config = dict(
    num_hidden_layers=12,
    num_attention_heads=6,
    init_std_down=0.0,
    lr_head=0.00933,
)
Each number is 200 + 30 x the weight over its row's rms, rounded and kept within 0 to 999. Layers, rows and columns count from 0. The size before them is the row's rms in percent of the matrix's.

# up: layer 8 MLP up, 1536x384, rms 0.0383, rows 825-893, columns 240-287
# down: layer 8 MLP down (transposed), 1536x384, rms 0.0332, rows 825-893, columns 240-287
up825,109,156,211,237,199,200,164,182,149,199,207,199,255,170,155,151,208,186,217,214,204,197,205,115,168,209,158,178,191,190,237,131,166,207,202,155,201,200,211,162,178,265,211,160,261,184,202,134,178
down825,106,254,197,201,214,232,245,242,150,196,169,177,203,194,164,201,215,207,207,191,184,205,229,210,195,168,160,244,228,189,244,180,155,199,189,248,221,228,203,156,180,229,175,206,175,235,174,155,224
up826,110,276,202,174,233,239,174,242,189,181,178,200,194,189,216,190,179,222,177,255,166,214,189,241,197,182,219,121,209,237,189,222,197,210,163,194,173,169,203,143,216,182,199,173,183,168,219,228,191
down826,107,207,184,234,144,148,186,179,207,207,201,272,203,247,192,140,212,205,226,182,200,200,161,168,210,194,216,197,166,205,234,206,200,166,194,211,183,196,210,268,179,159,183,162,182,182,166,297,184
up827,093,180,214,170,189,202,208,213,205,183,213,184,218,183,208,233,121,201,188,190,240,242,178,151,225,192,182,205,248,183,176,211,77,203,194,232,172,251,210,212,195,254,222,200,261,191,175,175,225
down827,099,217,167,155,237,220,204,146,217,207,200,155,217,185,218,181,130,209,167,251,197,203,199,143,236,223,223,220,230,174,193,202,166,247,188,117,201,179,208,170,192,196,235,147,230,211,202,199,182
up828,111,219,192,220,248,260,204,227,192,171,210,283,172,195,243,192,125,234,179,174,219,199,170,175,182,183,207,167,167,155,200,193,185,192,189,188,171,126,196,217,161,161,146,163,242,190,200,189,207
down828,108,152,236,178,173,149,163,180,186,213,168,231,231,198,208,146,225,228,192,265,211,227,188,183,202,177,221,245,223,179,201,194,119,235,140,163,217,216,207,187,194,192,163,220,212,147,177,218,188
up829,115,208,238,190,193,142,208,189,200,220,178,220,182,182,178,163,236,202,231,135,260,246,185,168,163,156,219,145,210,236,185,169,192,168,185,181,214,219,247,178,231,170,220,193,157,171,204,192,225
down829,109,174,171,248,252,225,183,195,223,214,210,177,198,195,207,206,195,187,239,217,168,159,167,145,199,205,238,194,189,205,188,176,222,177,126,230,175,237,204,205,241,212,199,197,207,179,201,225,217
up830,101,234,129,221,193,154,184,229,195,193,218,165,292,208,214,178,192,166,204,193,214,224,176,194,208,241,211,183,201,240,158,227,178,195,209,194,164,189,211,203,232,212,230,234,181,257,185,158,231
down830,103,162,280,216,213,211,171,186,212,215,241,181,191,265,188,113,176,179,220,142,170,191,169,184,221,186,218,194,189,199,250,213,181,245,173,203,185,155,211,211,212,177,218,249,190,140,208,212,178
up831,098,144,204,220,229,201,215,155,169,223,278,229,232,179,186,178,239,188,201,172,194,213,192,134,196,161,227,207,217,205,226,199,205,177,167,167,184,160,193,191,166,163,209,163,209,223,225,202,210
down831,101,187,240,148,222,175,243,213,243,243,166,164,221,229,223,217,181,189,160,220,184,218,149,218,219,223,179,182,232,166,212,197,165,213,230,220,253,193,252,205,175,189,219,218,228,180,226,262,196
up832,103,179,173,204,188,216,197,201,249,193,232,163,294,170,236,178,169,228,212,180,221,145,163,121,171,238,201,209,209,182,196,187,191,191,249,186,180,232,221,193,178,196,211,191,195,235,165,186,251
down832,098,206,261,230,252,225,216,220,213,164,222,208,162,190,223,212,214,235,240,197,173,148,187,120,170,203,217,219,178,181,141,232,212,184,213,177,204,199,192,159,180,217,178,173,177,190,256,165,226
up833,113,209,223,202,176,215,183,196,172,264,207,195,190,256,226,213,198,231,148,204,204,178,191,164,156,189,247,161,249,175,129,205,243,179,239,192,190,151,197,193,226,177,196,152,178,217,195,225,156
down833,112,249,241,191,181,159,215,194,256,239,198,199,261,152,162,171,202,117,195,209,206,174,190,203,175,192,196,194,194,198,244,160,213,209,204,173,154,168,193,203,217,205,243,170,154,234,207,255,236
up834,098,193,174,146,210,264,208,222,215,207,185,236,184,208,226,200,143,253,208,198,214,218,181,200,207,179,226,225,167,175,223,151,182,194,228,231,237,205,184,171,113,221,220,229,212,254,167,194,191
down834,099,229,161,184,231,246,207,220,196,223,196,193,233,175,239,164,148,245,207,230,212,184,196,205,175,217,191,186,173,211,189,220,195,249,157,197,187,209,224,164,166,167,192,223,249,201,219,174,177
up835,101,183,190,192,236,202,157,220,160,228,223,184,221,163,210,183,159,202,134,96,141,194,192,199,166,174,238,208,228,191,219,201,174,184,183,127,189,185,170,193,221,292,212,191,194,149,215,160,223
down835,102,231,195,178,264,160,191,214,178,211,175,200,124,196,267,189,171,242,196,187,186,165,161,238,217,171,226,196,213,202,193,231,175,151,166,229,161,235,214,193,190,207,181,203,164,200,151,223,152
up836,085,165,208,204,201,142,188,167,231,207,233,181,221,187,166,232,153,236,172,266,200,222,170,202,231,170,163,243,181,216,183,171,182,198,229,226,170,223,218,168,191,247,183,203,177,195,159,157,183
down836,085,217,189,150,216,214,220,163,232,178,227,191,193,233,253,229,195,256,194,213,183,178,205,193,239,226,155,167,205,207,191,175,156,217,162,203,172,191,184,163,170,257,207,182,212,161,168,112,216
up837,104,200,140,194,246,146,221,234,170,191,222,182,189,112,210,197,177,169,168,226,240,209,159,179,169,203,224,238,201,248,197,219,205,215,193,184,180,207,196,196,164,163,194,180,190,193,215,172,236
down837,103,231,186,179,206,211,231,179,204,233,152,199,220,191,233,196,185,183,216,211,170,205,172,198,216,149,225,150,185,165,219,231,240,180,231,251,158,208,193,189,140,247,181,206,164,187,135,171,195
up838,098,226,132,239,190,227,193,195,158,219,208,171,192,216,238,233,207,195,196,191,238,175,213,209,214,183,242,253,179,206,221,223,197,219,186,154,176,145,241,168,223,225,233,139,208,192,230,177,198
down838,097,216,227,222,171,200,228,226,215,260,192,174,245,211,259,181,213,239,182,211,234,214,202,185,195,161,206,148,181,192,217,283,213,135,224,159,153,211,211,185,145,217,175,189,160,201,185,193,166
up839,111,200,184,216,250,200,179,196,202,187,188,206,244,209,132,195,179,173,197,139,192,161,178,196,188,173,154,208,163,201,245,148,209,165,216,208,185,136,222,193,160,209,193,153,197,139,209,201,236
down839,107,196,226,235,227,160,159,204,186,173,158,217,245,236,168,207,214,184,197,230,185,178,200,170,180,197,167,216,202,149,220,165,165,192,196,237,185,148,179,156,168,215,177,197,219,143,234,200,226
up840,107,170,217,189,203,230,159,203,205,235,184,183,204,214,193,202,261,215,198,176,196,200,184,229,150,147,205,155,211,198,162,189,171,188,196,195,192,212,174,207,188,154,210,158,148,250,190,201,238
down840,104,160,186,218,256,191,152,204,208,186,178,190,237,217,256,204,238,227,207,177,216,114,225,226,206,234,222,214,173,209,156,165,195,197,278,230,176,196,185,230,150,166,230,185,255,229,231,201,170
up841,098,168,219,225,258,214,192,153,237,195,208,165,189,207,142,151,152,229,232,253,200,223,185,167,191,180,205,201,171,214,234,212,181,171,237,213,181,217,196,184,146,190,181,166,161,171,211,220,236
down841,094,236,162,233,235,174,182,177,225,169,202,187,161,210,214,205,165,213,194,254,226,196,205,165,229,153,223,217,164,195,216,234,195,179,140,188,129,220,177,222,271,168,146,219,182,198,243,215,170
up842,112,145,195,199,228,169,166,173,162,254,207,227,197,167,177,181,233,247,172,190,255,210,216,163,192,211,170,218,228,191,191,157,180,248,202,162,182,241,168,221,187,138,221,198,195,112,145,197,168
down842,108,202,217,201,203,178,243,224,140,150,188,216,250,196,223,161,207,183,154,188,207,190,214,185,193,223,226,199,196,221,192,178,224,182,244,147,270,123,230,153,154,173,185,185,187,174,182,198,222
up843,096,204,222,183,209,212,219,217,213,201,174,259,225,198,187,200,254,232,196,235,152,188,203,190,178,199,205,230,199,213,245,208,154,184,193,218,160,240,242,196,237,185,254,196,220,218,163,218,155
down843,095,179,241,214,194,204,172,174,205,232,223,233,201,200,192,170,193,209,160,231,180,200,233,180,80,215,186,184,183,222,219,244,202,168,218,208,207,218,215,162,199,202,193,213,218,173,184,184,213
up844,094,182,174,182,176,258,192,264,215,228,224,238,199,218,205,170,230,207,257,179,176,214,217,205,196,142,240,226,191,258,168,168,219,164,197,235,185,245,248,188,211,159,214,210,203,219,210,198,208
down844,096,227,172,221,245,166,185,201,212,195,218,240,231,242,219,165,166,192,193,151,231,142,241,201,186,192,240,183,176,198,201,161,209,190,176,217,160,244,218,270,215,250,204,202,219,152,206,162,197
up845,095,223,199,197,168,203,172,207,216,206,243,174,187,215,245,191,181,200,225,192,202,177,221,167,200,202,234,243,165,187,241,208,163,215,221,209,197,236,253,174,223,173,236,227,233,178,195,211,219
down845,098,176,161,209,190,221,187,247,162,224,233,217,156,233,240,226,240,162,200,198,229,164,196,202,147,213,195,190,231,178,205,209,191,216,176,191,185,145,219,182,208,154,179,244,190,216,193,247,176
up846,086,144,168,198,202,203,176,189,200,146,223,184,216,250,225,173,206,238,219,219,263,244,157,259,144,205,226,239,191,186,262,224,190,217,211,179,193,188,175,190,170,161,218,129,180,221,248,184,237
down846,088,213,201,177,175,199,201,219,168,112,177,199,199,221,174,214,194,211,222,210,198,188,210,202,194,181,223,175,207,189,166,200,191,214,210,214,210,195,149,195,208,228,201,189,234,195,195,201,190
up847,108,259,180,166,145,211,241,198,248,170,191,262,201,244,222,117,154,266,169,191,206,230,194,190,163,163,257,150,186,232,232,234,207,253,196,147,183,229,236,190,201,218,192,251,177,197,268,141,185
down847,104,247,183,170,204,220,206,199,206,219,268,182,145,176,189,181,250,207,193,216,171,229,145,227,176,218,220,168,211,178,205,201,149,245,191,186,210,174,219,197,237,254,184,235,203,229,202,214,137
up848,075,171,243,231,209,207,200,290,215,252,188,214,212,164,149,201,220,253,199,172,189,217,164,229,243,260,251,239,204,215,171,169,194,237,202,177,175,238,230,161,195,214,217,191,192,165,226,179,180
down848,085,184,166,213,257,213,172,247,202,173,212,233,196,223,201,224,193,209,198,211,246,210,170,213,270,201,203,197,212,230,236,184,154,201,161,201,200,220,219,213,225,168,246,227,165,196,160,181,221
up849,101,176,185,202,214,189,164,174,190,210,177,172,229,189,223,211,179,221,247,221,178,180,200,195,157,214,179,254,188,222,203,154,154,150,191,179,188,230,193,198,161,191,198,223,206,158,201,206,222
down849,098,210,160,212,197,221,165,198,266,162,221,250,213,204,214,159,221,145,218,146,139,197,204,170,198,239,192,190,160,133,172,206,213,205,168,198,132,204,158,155,239,236,196,223,215,145,216,241,229
up850,096,193,163,226,218,159,154,259,197,184,188,275,209,187,247,163,185,208,185,213,198,159,189,172,255,182,135,182,213,259,199,192,110,254,191,168,212,195,184,177,207,207,205,137,218,234,167,162,185
down850,097,168,242,213,197,172,175,229,195,170,208,218,171,198,269,201,173,153,173,157,205,254,245,215,185,170,209,218,192,205,224,155,192,195,221,206,161,188,178,219,129,179,210,210,208,205,232,213,188
up851,089,185,235,151,230,226,206,240,224,265,211,197,189,145,235,206,199,211,218,193,201,212,205,171,183,171,203,237,206,193,228,180,151,176,186,193,231,236,249,182,219,218,300,233,139,171,205,183,132
down851,096,178,170,203,156,199,207,220,205,220,192,254,206,202,207,202,189,184,172,192,249,228,173,192,228,222,179,161,229,156,233,186,187,220,159,122,202,229,228,179,217,200,222,220,161,201,195,237,158
up852,095,251,218,211,250,236,179,192,191,170,208,218,217,170,202,188,196,228,202,159,194,194,231,163,220,171,173,208,188,215,210,130,188,198,205,155,215,179,180,187,202,203,211,218,185,160,207,223,180
down852,097,142,188,196,249,200,153,213,155,208,205,183,180,245,207,236,207,202,213,192,245,233,252,201,208,193,215,187,203,209,177,186,185,184,209,207,136,197,139,271,179,169,203,216,228,207,177,248,235
up853,090,204,220,224,248,219,239,181,187,261,219,203,219,202,183,209,245,155,129,186,289,231,201,199,164,187,244,217,180,216,258,228,132,186,212,113,206,205,257,175,183,171,175,261,205,204,162,227,185
down853,094,127,221,210,212,159,202,183,174,189,193,176,248,256,180,207,242,189,166,186,217,158,190,188,173,157,216,178,185,167,167,247,268,196,209,171,164,218,254,189,190,172,199,232,190,134,188,255,183
up854,107,206,177,253,265,198,161,248,152,211,229,215,213,213,176,179,198,213,225,249,169,185,180,172,193,177,199,214,202,230,223,129,193,173,180,171,177,214,181,180,216,258,184,201,223,247,176,182,265
down854,103,218,184,226,186,219,147,244,168,164,244,191,149,174,215,183,173,151,197,199,177,201,223,198,200,204,225,207,183,192,164,182,199,224,180,235,165,239,192,204,216,226,212,147,200,210,175,226,186
up855,101,218,259,250,241,272,213,185,225,235,235,152,217,165,169,171,224,221,197,237,243,193,209,203,175,216,177,161,212,206,197,185,164,212,255,197,183,253,201,222,179,199,170,213,196,162,171,158,190
down855,098,173,188,240,150,200,243,204,176,176,190,224,161,223,180,200,191,197,147,176,198,229,212,177,208,163,206,144,211,226,176,193,193,208,189,213,212,152,208,212,184,197,196,204,228,178,198,220,219
up856,095,168,198,198,171,185,201,175,176,141,206,175,251,179,198,184,188,229,126,102,200,224,180,159,156,175,176,152,202,216,197,188,183,160,207,156,194,199,248,169,227,238,230,163,168,189,210,128,147
down856,096,225,236,206,193,214,220,234,235,182,207,166,161,181,224,170,199,186,174,187,179,191,229,230,159,173,212,234,239,208,168,228,235,239,221,185,196,216,186,236,187,185,209,278,161,169,221,167,185
up857,105,144,205,238,203,119,168,202,242,215,224,205,211,174,121,160,125,183,184,200,173,241,174,191,199,165,211,167,191,223,139,169,142,156,184,209,146,192,186,187,256,180,232,189,140,194,182,214,210
down857,103,173,214,193,218,192,165,141,176,192,221,148,225,163,225,169,173,185,218,207,189,186,220,187,246,185,226,199,203,234,185,233,170,206,184,225,126,168,231,208,209,169,233,207,164,182,159,240,205
up858,093,226,203,198,207,154,207,196,186,193,214,215,168,189,183,252,193,200,253,221,210,222,135,191,224,167,210,157,202,217,158,150,156,190,234,204,168,212,234,183,207,194,206,199,216,230,182,228,192
down858,094,191,220,239,156,209,226,189,217,185,191,201,159,203,201,174,185,211,236,208,234,161,156,205,211,226,176,150,228,209,163,188,145,215,173,256,187,225,188,217,208,241,241,220,208,213,167,189,155
up859,100,201,223,214,231,201,179,187,208,202,235,175,222,138,172,243,128,193,218,186,223,157,159,160,229,179,208,174,179,185,213,186,240,221,183,186,179,196,209,186,238,145,204,128,218,232,182,177,224
down859,101,252,243,255,219,222,206,220,171,178,210,232,218,173,159,197,182,192,228,214,209,205,157,255,209,230,161,203,188,195,196,166,248,269,208,268,254,176,146,207,224,174,173,210,247,286,197,197,208
up860,111,217,171,199,211,234,176,222,149,188,260,178,172,185,203,205,129,211,178,208,213,205,187,203,206,123,236,246,130,208,216,156,212,257,178,218,187,213,191,251,222,229,174,168,200,225,195,168,128
down860,106,244,193,146,183,171,228,195,233,182,236,194,265,209,209,172,220,227,203,197,220,163,209,177,226,181,237,192,191,213,196,212,200,243,202,161,215,219,182,255,144,183,202,172,156,187,233,168,204
up861,092,204,196,179,228,180,242,185,210,210,226,192,201,227,223,168,207,177,186,180,166,219,214,160,207,178,215,176,167,196,203,210,207,162,218,202,190,195,233,167,163,152,208,160,216,234,221,180,125
down861,090,199,217,252,214,245,211,214,226,217,225,185,205,142,187,188,227,206,182,199,146,189,221,208,200,191,206,154,158,157,206,232,205,210,218,166,193,147,195,199,197,156,173,187,185,238,204,230,175
up862,078,187,210,252,223,206,244,214,211,192,150,246,199,209,175,193,205,222,209,209,251,229,133,222,230,194,196,223,247,221,239,185,211,171,229,201,190,175,244,178,230,231,206,183,188,186,166,223,188
down862,076,216,230,205,204,188,273,188,183,211,168,184,231,230,195,174,158,214,207,198,203,207,91,205,251,221,184,202,230,222,218,210,216,200,240,234,198,190,181,261,153,220,216,188,198,191,213,225,185
up863,097,183,226,181,231,238,195,185,231,185,243,157,198,202,183,242,225,232,211,204,206,180,174,227,193,226,128,247,163,209,151,202,213,160,254,141,214,188,159,213,182,194,210,225,198,232,180,195,192
down863,099,239,249,233,174,171,184,161,183,173,226,218,193,186,219,230,192,214,225,168,192,147,225,162,167,221,139,218,155,202,212,183,204,196,195,204,236,154,115,178,174,209,204,174,216,177,138,227,253
up864,108,170,193,191,231,211,119,209,225,212,194,184,218,202,228,151,131,221,164,212,210,175,202,153,174,244,181,210,194,207,190,208,209,233,158,219,176,223,205,228,224,194,216,238,170,274,224,170,212
down864,102,184,185,167,195,219,224,200,156,234,156,203,153,192,199,182,211,227,210,212,243,210,220,243,172,221,223,159,173,170,158,203,168,241,181,196,152,197,228,189,182,226,216,153,229,247,211,249,233
up865,106,197,217,208,243,173,179,230,201,214,234,152,218,163,178,231,188,184,189,219,194,164,150,148,184,186,226,162,206,186,176,240,219,203,228,180,126,257,190,186,216,172,205,193,202,186,196,229,153
down865,105,184,179,158,230,276,212,247,223,180,204,220,180,197,259,188,221,234,170,219,215,234,176,220,218,205,156,180,217,206,223,201,167,235,239,176,203,199,151,185,192,212,169,189,234,143,199,186,218
up866,106,185,142,205,215,216,203,211,196,208,257,195,178,230,198,205,175,191,243,241,246,189,218,200,182,200,240,192,234,241,193,184,240,237,198,181,170,189,209,194,185,215,224,176,206,244,206,188,174
down866,105,238,233,214,205,102,220,249,177,216,197,209,213,208,222,173,209,197,222,187,162,201,145,198,214,233,176,213,185,201,147,223,205,269,169,235,174,175,198,217,120,201,179,178,193,163,187,161,122
up867,098,186,188,195,178,198,183,205,165,220,251,192,171,167,214,178,257,218,163,215,173,187,246,161,134,189,209,164,220,147,187,244,204,174,246,225,164,231,216,178,192,181,166,190,198,183,186,144,179
down867,095,204,198,214,197,219,194,201,178,165,198,211,186,208,194,232,239,205,207,233,220,199,244,212,194,203,207,227,229,193,148,239,217,271,183,233,221,170,182,210,255,222,164,177,232,201,201,248,182
up868,084,263,167,169,250,187,189,174,107,208,205,266,130,274,190,251,193,244,213,222,199,160,181,230,201,186,161,179,176,143,239,205,203,177,215,189,198,207,203,192,207,226,284,218,198,196,191,197,232
down868,090,186,207,209,237,216,197,186,202,135,229,175,212,212,191,201,241,211,194,155,256,188,147,170,217,197,206,199,249,161,264,194,181,192,217,163,168,200,236,179,192,249,282,199,185,209,162,162,215
up869,095,201,177,214,214,241,176,176,194,204,227,214,206,175,194,196,203,264,154,177,197,219,198,185,183,198,166,219,145,199,221,204,204,182,197,209,153,178,204,208,182,180,199,196,158,215,162,224,195
down869,105,180,258,212,184,193,171,197,166,166,213,205,190,155,164,146,192,192,197,178,185,169,246,209,173,275,197,209,187,190,172,194,184,161,200,219,202,168,125,185,199,192,165,220,198,205,156,172,256
up870,095,202,181,224,163,191,156,166,199,183,224,181,171,202,230,182,207,290,211,155,222,263,195,188,195,219,209,234,186,268,213,146,201,179,212,164,181,200,217,174,210,253,212,169,227,208,201,158,210
down870,099,185,131,216,200,221,188,177,190,184,230,217,195,193,203,243,189,220,210,166,219,198,207,227,191,222,211,187,185,181,169,189,170,189,211,178,220,219,198,191,198,220,153,176,231,221,178,232,210
up871,102,210,172,166,187,230,160,171,261,168,222,205,243,252,220,220,205,210,227,214,188,270,171,251,175,180,147,225,244,272,225,237,203,189,169,209,196,185,230,194,154,179,212,176,210,201,180,204,200
down871,101,211,174,172,219,171,173,207,187,192,179,207,209,225,161,160,232,212,211,173,184,202,232,209,192,251,148,198,186,196,192,156,184,208,170,154,153,209,248,197,182,242,260,113,175,180,141,271,201
up872,106,234,172,234,215,195,148,183,211,219,155,258,189,183,180,95,226,209,272,171,184,240,243,196,212,216,202,182,143,220,162,222,239,210,229,233,154,194,220,213,197,251,203,175,224,228,255,235,200
down872,106,159,187,160,210,167,175,207,193,153,181,257,174,202,248,213,195,209,195,157,223,216,219,225,251,223,213,212,189,222,161,241,212,221,183,216,161,213,186,198,256,151,193,235,193,214,208,242,151
up873,102,196,174,192,206,207,202,241,199,200,170,174,170,194,242,200,216,200,218,148,224,214,204,171,175,154,195,179,176,195,193,203,167,178,190,179,246,251,245,194,172,222,184,163,193,221,164,223,234
down873,099,171,187,247,212,182,166,247,193,163,214,205,154,213,181,202,218,166,147,208,125,245,182,162,233,249,188,224,212,209,156,176,194,239,210,208,178,171,222,244,180,181,239,211,164,188,177,238,206
up874,107,161,189,219,245,223,182,223,203,215,161,252,166,202,195,199,214,231,182,192,185,207,186,223,175,210,228,228,182,244,194,196,232,244,203,177,248,209,177,180,161,195,185,181,169,178,256,178,195
down874,103,210,202,203,156,245,207,214,158,202,180,208,200,162,224,190,213,176,160,180,201,198,212,222,150,200,216,162,223,121,149,205,266,212,167,195,208,204,211,225,210,191,210,249,202,199,178,172,211
up875,112,216,196,191,190,189,153,211,178,185,161,216,181,251,204,169,195,227,187,216,225,198,181,162,177,213,242,192,168,227,224,176,218,167,172,191,175,206,208,221,161,238,202,191,156,231,218,238,211
down875,107,188,147,282,192,218,182,202,188,132,248,236,222,231,150,188,253,249,173,162,205,236,187,188,228,153,228,200,210,142,253,188,158,174,221,177,155,243,198,144,164,269,166,197,157,201,173,208,233
up876,114,235,188,235,149,187,188,187,192,212,259,179,190,230,229,169,148,198,132,184,218,205,175,171,219,136,181,185,218,187,182,203,223,242,229,216,196,192,203,172,225,185,204,183,185,251,203,246,281
down876,108,215,193,134,192,198,224,188,246,176,217,237,189,183,208,202,249,208,198,219,201,197,239,177,198,204,232,190,261,194,232,209,213,220,182,212,241,197,144,172,259,254,225,214,253,243,220,143,226
up877,102,191,223,164,196,218,166,169,196,227,210,186,226,206,198,200,204,184,197,200,199,195,187,202,197,196,219,190,203,197,226,226,145,235,235,187,190,194,176,202,245,137,213,222,126,211,232,183,211
down877,103,226,181,170,172,207,200,176,174,227,215,214,213,206,185,196,211,222,203,222,178,188,228,192,129,193,205,232,179,153,162,202,200,196,192,235,201,246,165,171,181,198,190,252,202,186,186,278,203
up878,097,247,181,181,230,239,221,249,223,219,241,247,215,151,229,182,209,218,193,229,222,210,155,176,198,181,235,212,122,169,173,150,216,212,182,213,159,145,264,174,190,223,214,251,163,169,230,174,157
down878,096,207,193,188,191,215,155,204,181,262,177,217,235,243,210,183,186,260,210,231,181,224,205,212,167,142,155,235,202,211,189,187,198,208,151,197,205,198,207,207,204,227,121,198,178,152,199,224,186
up879,100,168,230,207,193,271,212,185,200,227,241,238,233,206,277,167,242,191,184,192,215,219,228,197,163,140,240,203,183,202,209,225,195,179,226,238,219,234,193,122,156,177,189,235,181,215,144,182,184
down879,103,164,187,253,226,173,132,228,216,209,171,203,198,160,158,162,235,222,201,137,202,150,244,225,213,179,225,199,215,216,203,226,187,178,203,164,198,190,247,204,136,283,159,146,153,188,232,213,189
up880,105,195,196,237,240,245,188,223,127,187,203,187,176,175,203,193,174,212,203,176,194,232,199,188,205,204,172,207,159,225,263,137,210,212,213,200,179,221,242,200,136,190,182,202,236,195,204,197,239
down880,105,194,157,263,231,181,129,177,190,187,223,198,204,213,174,224,169,222,238,163,207,219,181,189,176,208,237,227,142,184,199,198,169,240,186,229,172,185,171,237,193,206,157,203,151,229,228,237,183
up881,100,217,224,196,222,212,202,170,172,223,203,195,185,233,170,152,197,261,215,238,207,220,203,151,217,254,209,206,203,140,235,198,207,225,248,155,181,213,206,183,193,201,153,203,199,256,185,180,207
down881,103,222,197,189,122,127,198,189,184,179,189,202,167,219,163,198,158,233,163,205,182,237,196,267,180,179,219,189,159,201,214,227,197,200,159,168,203,193,173,192,212,191,229,181,239,182,206,186,212
up882,096,175,199,256,185,202,184,191,187,166,171,198,167,153,150,225,229,219,161,240,277,223,232,191,198,177,206,208,195,182,165,206,194,172,262,171,215,228,197,194,165,126,184,175,170,194,209,220,211
down882,095,162,146,190,165,307,211,192,174,219,205,217,155,178,204,212,199,226,137,153,246,185,219,205,112,163,204,164,207,213,160,195,247,172,162,191,181,227,196,170,194,215,164,248,205,207,205,193,216
up883,086,209,159,160,220,214,143,241,179,233,192,220,231,191,221,139,211,187,231,192,192,208,175,196,186,165,218,201,207,227,217,156,175,195,209,202,221,227,161,196,201,196,174,115,165,209,307,148,197
down883,086,218,190,193,190,190,170,217,190,187,202,208,213,172,190,246,214,178,182,188,171,202,245,189,197,210,195,189,227,213,187,214,256,228,222,172,177,217,105,179,194,195,195,205,231,201,254,201,179
up884,109,172,194,236,204,219,188,188,156,174,219,202,208,202,277,187,172,200,214,147,167,197,215,199,204,165,155,155,183,226,236,180,189,178,185,155,180,200,230,176,222,173,193,198,237,199,247,220,254
down884,107,201,193,207,166,238,210,171,170,201,177,284,167,233,172,192,221,243,198,199,187,266,211,201,219,171,233,173,186,169,185,134,170,168,214,171,190,228,130,248,223,170,220,153,240,215,183,212,183
up885,093,148,198,214,188,201,187,208,181,204,222,132,230,194,227,226,227,225,194,247,170,167,219,197,161,220,186,189,183,213,203,201,208,214,217,220,213,232,240,178,117,216,236,251,213,193,219,195,184
down885,100,162,183,188,186,148,202,235,169,171,215,242,207,215,190,200,229,229,114,231,201,159,169,163,184,158,172,212,232,192,179,186,202,209,110,157,254,189,201,206,175,176,229,212,213,231,219,217,212
up886,106,224,157,204,202,228,167,174,243,222,231,173,186,195,195,206,163,249,175,223,165,212,199,201,217,178,144,195,198,194,186,218,206,178,150,130,199,203,219,167,206,210,218,208,208,205,234,240,235
down886,103,228,247,229,187,154,203,170,239,222,169,152,173,156,206,239,226,151,184,217,227,200,191,221,259,246,205,200,123,159,172,242,183,190,190,238,219,182,230,215,176,224,248,206,223,201,205,191,202
up887,103,255,185,163,258,239,240,254,268,181,201,209,180,147,169,206,174,177,220,162,166,247,182,200,179,211,248,151,179,191,224,209,178,161,233,176,181,173,199,187,172,172,232,129,176,236,209,233,201
down887,102,207,187,216,256,199,165,228,208,192,161,214,205,271,173,214,215,160,197,201,174,186,198,180,175,234,218,259,229,260,152,195,201,194,173,181,254,185,194,221,203,216,180,166,145,245,231,204,203
up888,103,215,181,223,213,149,170,197,231,224,241,175,196,164,221,167,229,207,184,182,195,210,188,201,185,188,257,189,171,189,183,177,166,197,227,153,190,237,164,198,227,195,172,279,181,160,212,201,184
down888,101,207,194,172,214,153,133,196,202,200,187,165,160,207,194,158,225,185,142,155,219,204,232,139,189,204,213,158,199,201,152,214,200,195,194,193,211,159,173,208,158,183,204,285,148,163,188,232,209
up889,112,167,155,231,190,264,165,294,171,187,229,203,223,209,182,171,168,284,117,164,185,218,205,157,166,183,252,172,181,213,202,171,233,174,177,215,237,192,199,182,206,223,161,219,226,233,231,222,186
down889,107,201,198,220,232,170,200,198,200,194,207,202,206,151,205,196,205,232,195,224,190,192,209,221,191,246,189,220,191,162,190,213,139,194,156,155,235,163,202,121,201,153,180,221,182,259,257,236,193
up890,114,145,211,258,194,205,211,211,154,207,228,206,180,219,157,229,160,224,189,226,164,202,198,173,170,173,154,209,167,194,254,179,147,182,212,188,179,187,230,192,251,176,197,208,229,228,179,168,210
down890,108,206,203,200,242,183,238,142,177,172,219,215,197,217,199,166,229,153,164,192,162,163,196,211,196,227,187,178,214,230,225,214,217,222,195,195,198,209,210,199,261,170,179,223,244,163,186,203,255
up891,094,199,206,204,162,250,224,178,196,176,257,196,239,196,169,189,179,218,161,218,171,174,254,118,177,178,205,220,204,218,204,198,147,160,202,247,182,223,232,196,184,164,204,230,224,246,148,187,223
down891,099,187,227,172,214,219,187,186,191,220,167,197,153,190,204,198,193,179,202,223,212,172,255,194,217,164,164,159,220,196,152,185,216,186,185,230,192,247,249,195,203,238,180,202,176,127,190,269,201
up892,104,186,197,222,197,252,188,142,158,176,243,188,187,205,157,182,213,211,185,207,261,167,158,142,193,186,227,212,176,227,240,202,171,206,195,156,146,175,187,163,235,171,193,161,217,198,174,133,170
down892,104,200,150,236,203,245,159,209,206,188,217,163,232,159,182,224,211,148,194,201,166,228,205,198,227,161,216,225,178,180,207,217,178,173,218,230,209,216,217,151,215,195,153,249,210,192,191,240,133
up893,108,169,144,193,241,255,179,202,202,210,268,210,238,192,207,205,182,204,126,174,226,236,186,160,180,156,239,217,251,180,239,218,197,237,187,166,265,223,176,226,251,163,192,132,137,221,174,186,180
down893,106,167,248,203,188,222,191,201,205,208,202,166,188,226,178,204,218,190,216,205,192,205,196,181,172,264,200,202,237,191,202,216,192,227,275,175,266,142,204,171,181,144,193,198,173,194,234,181,191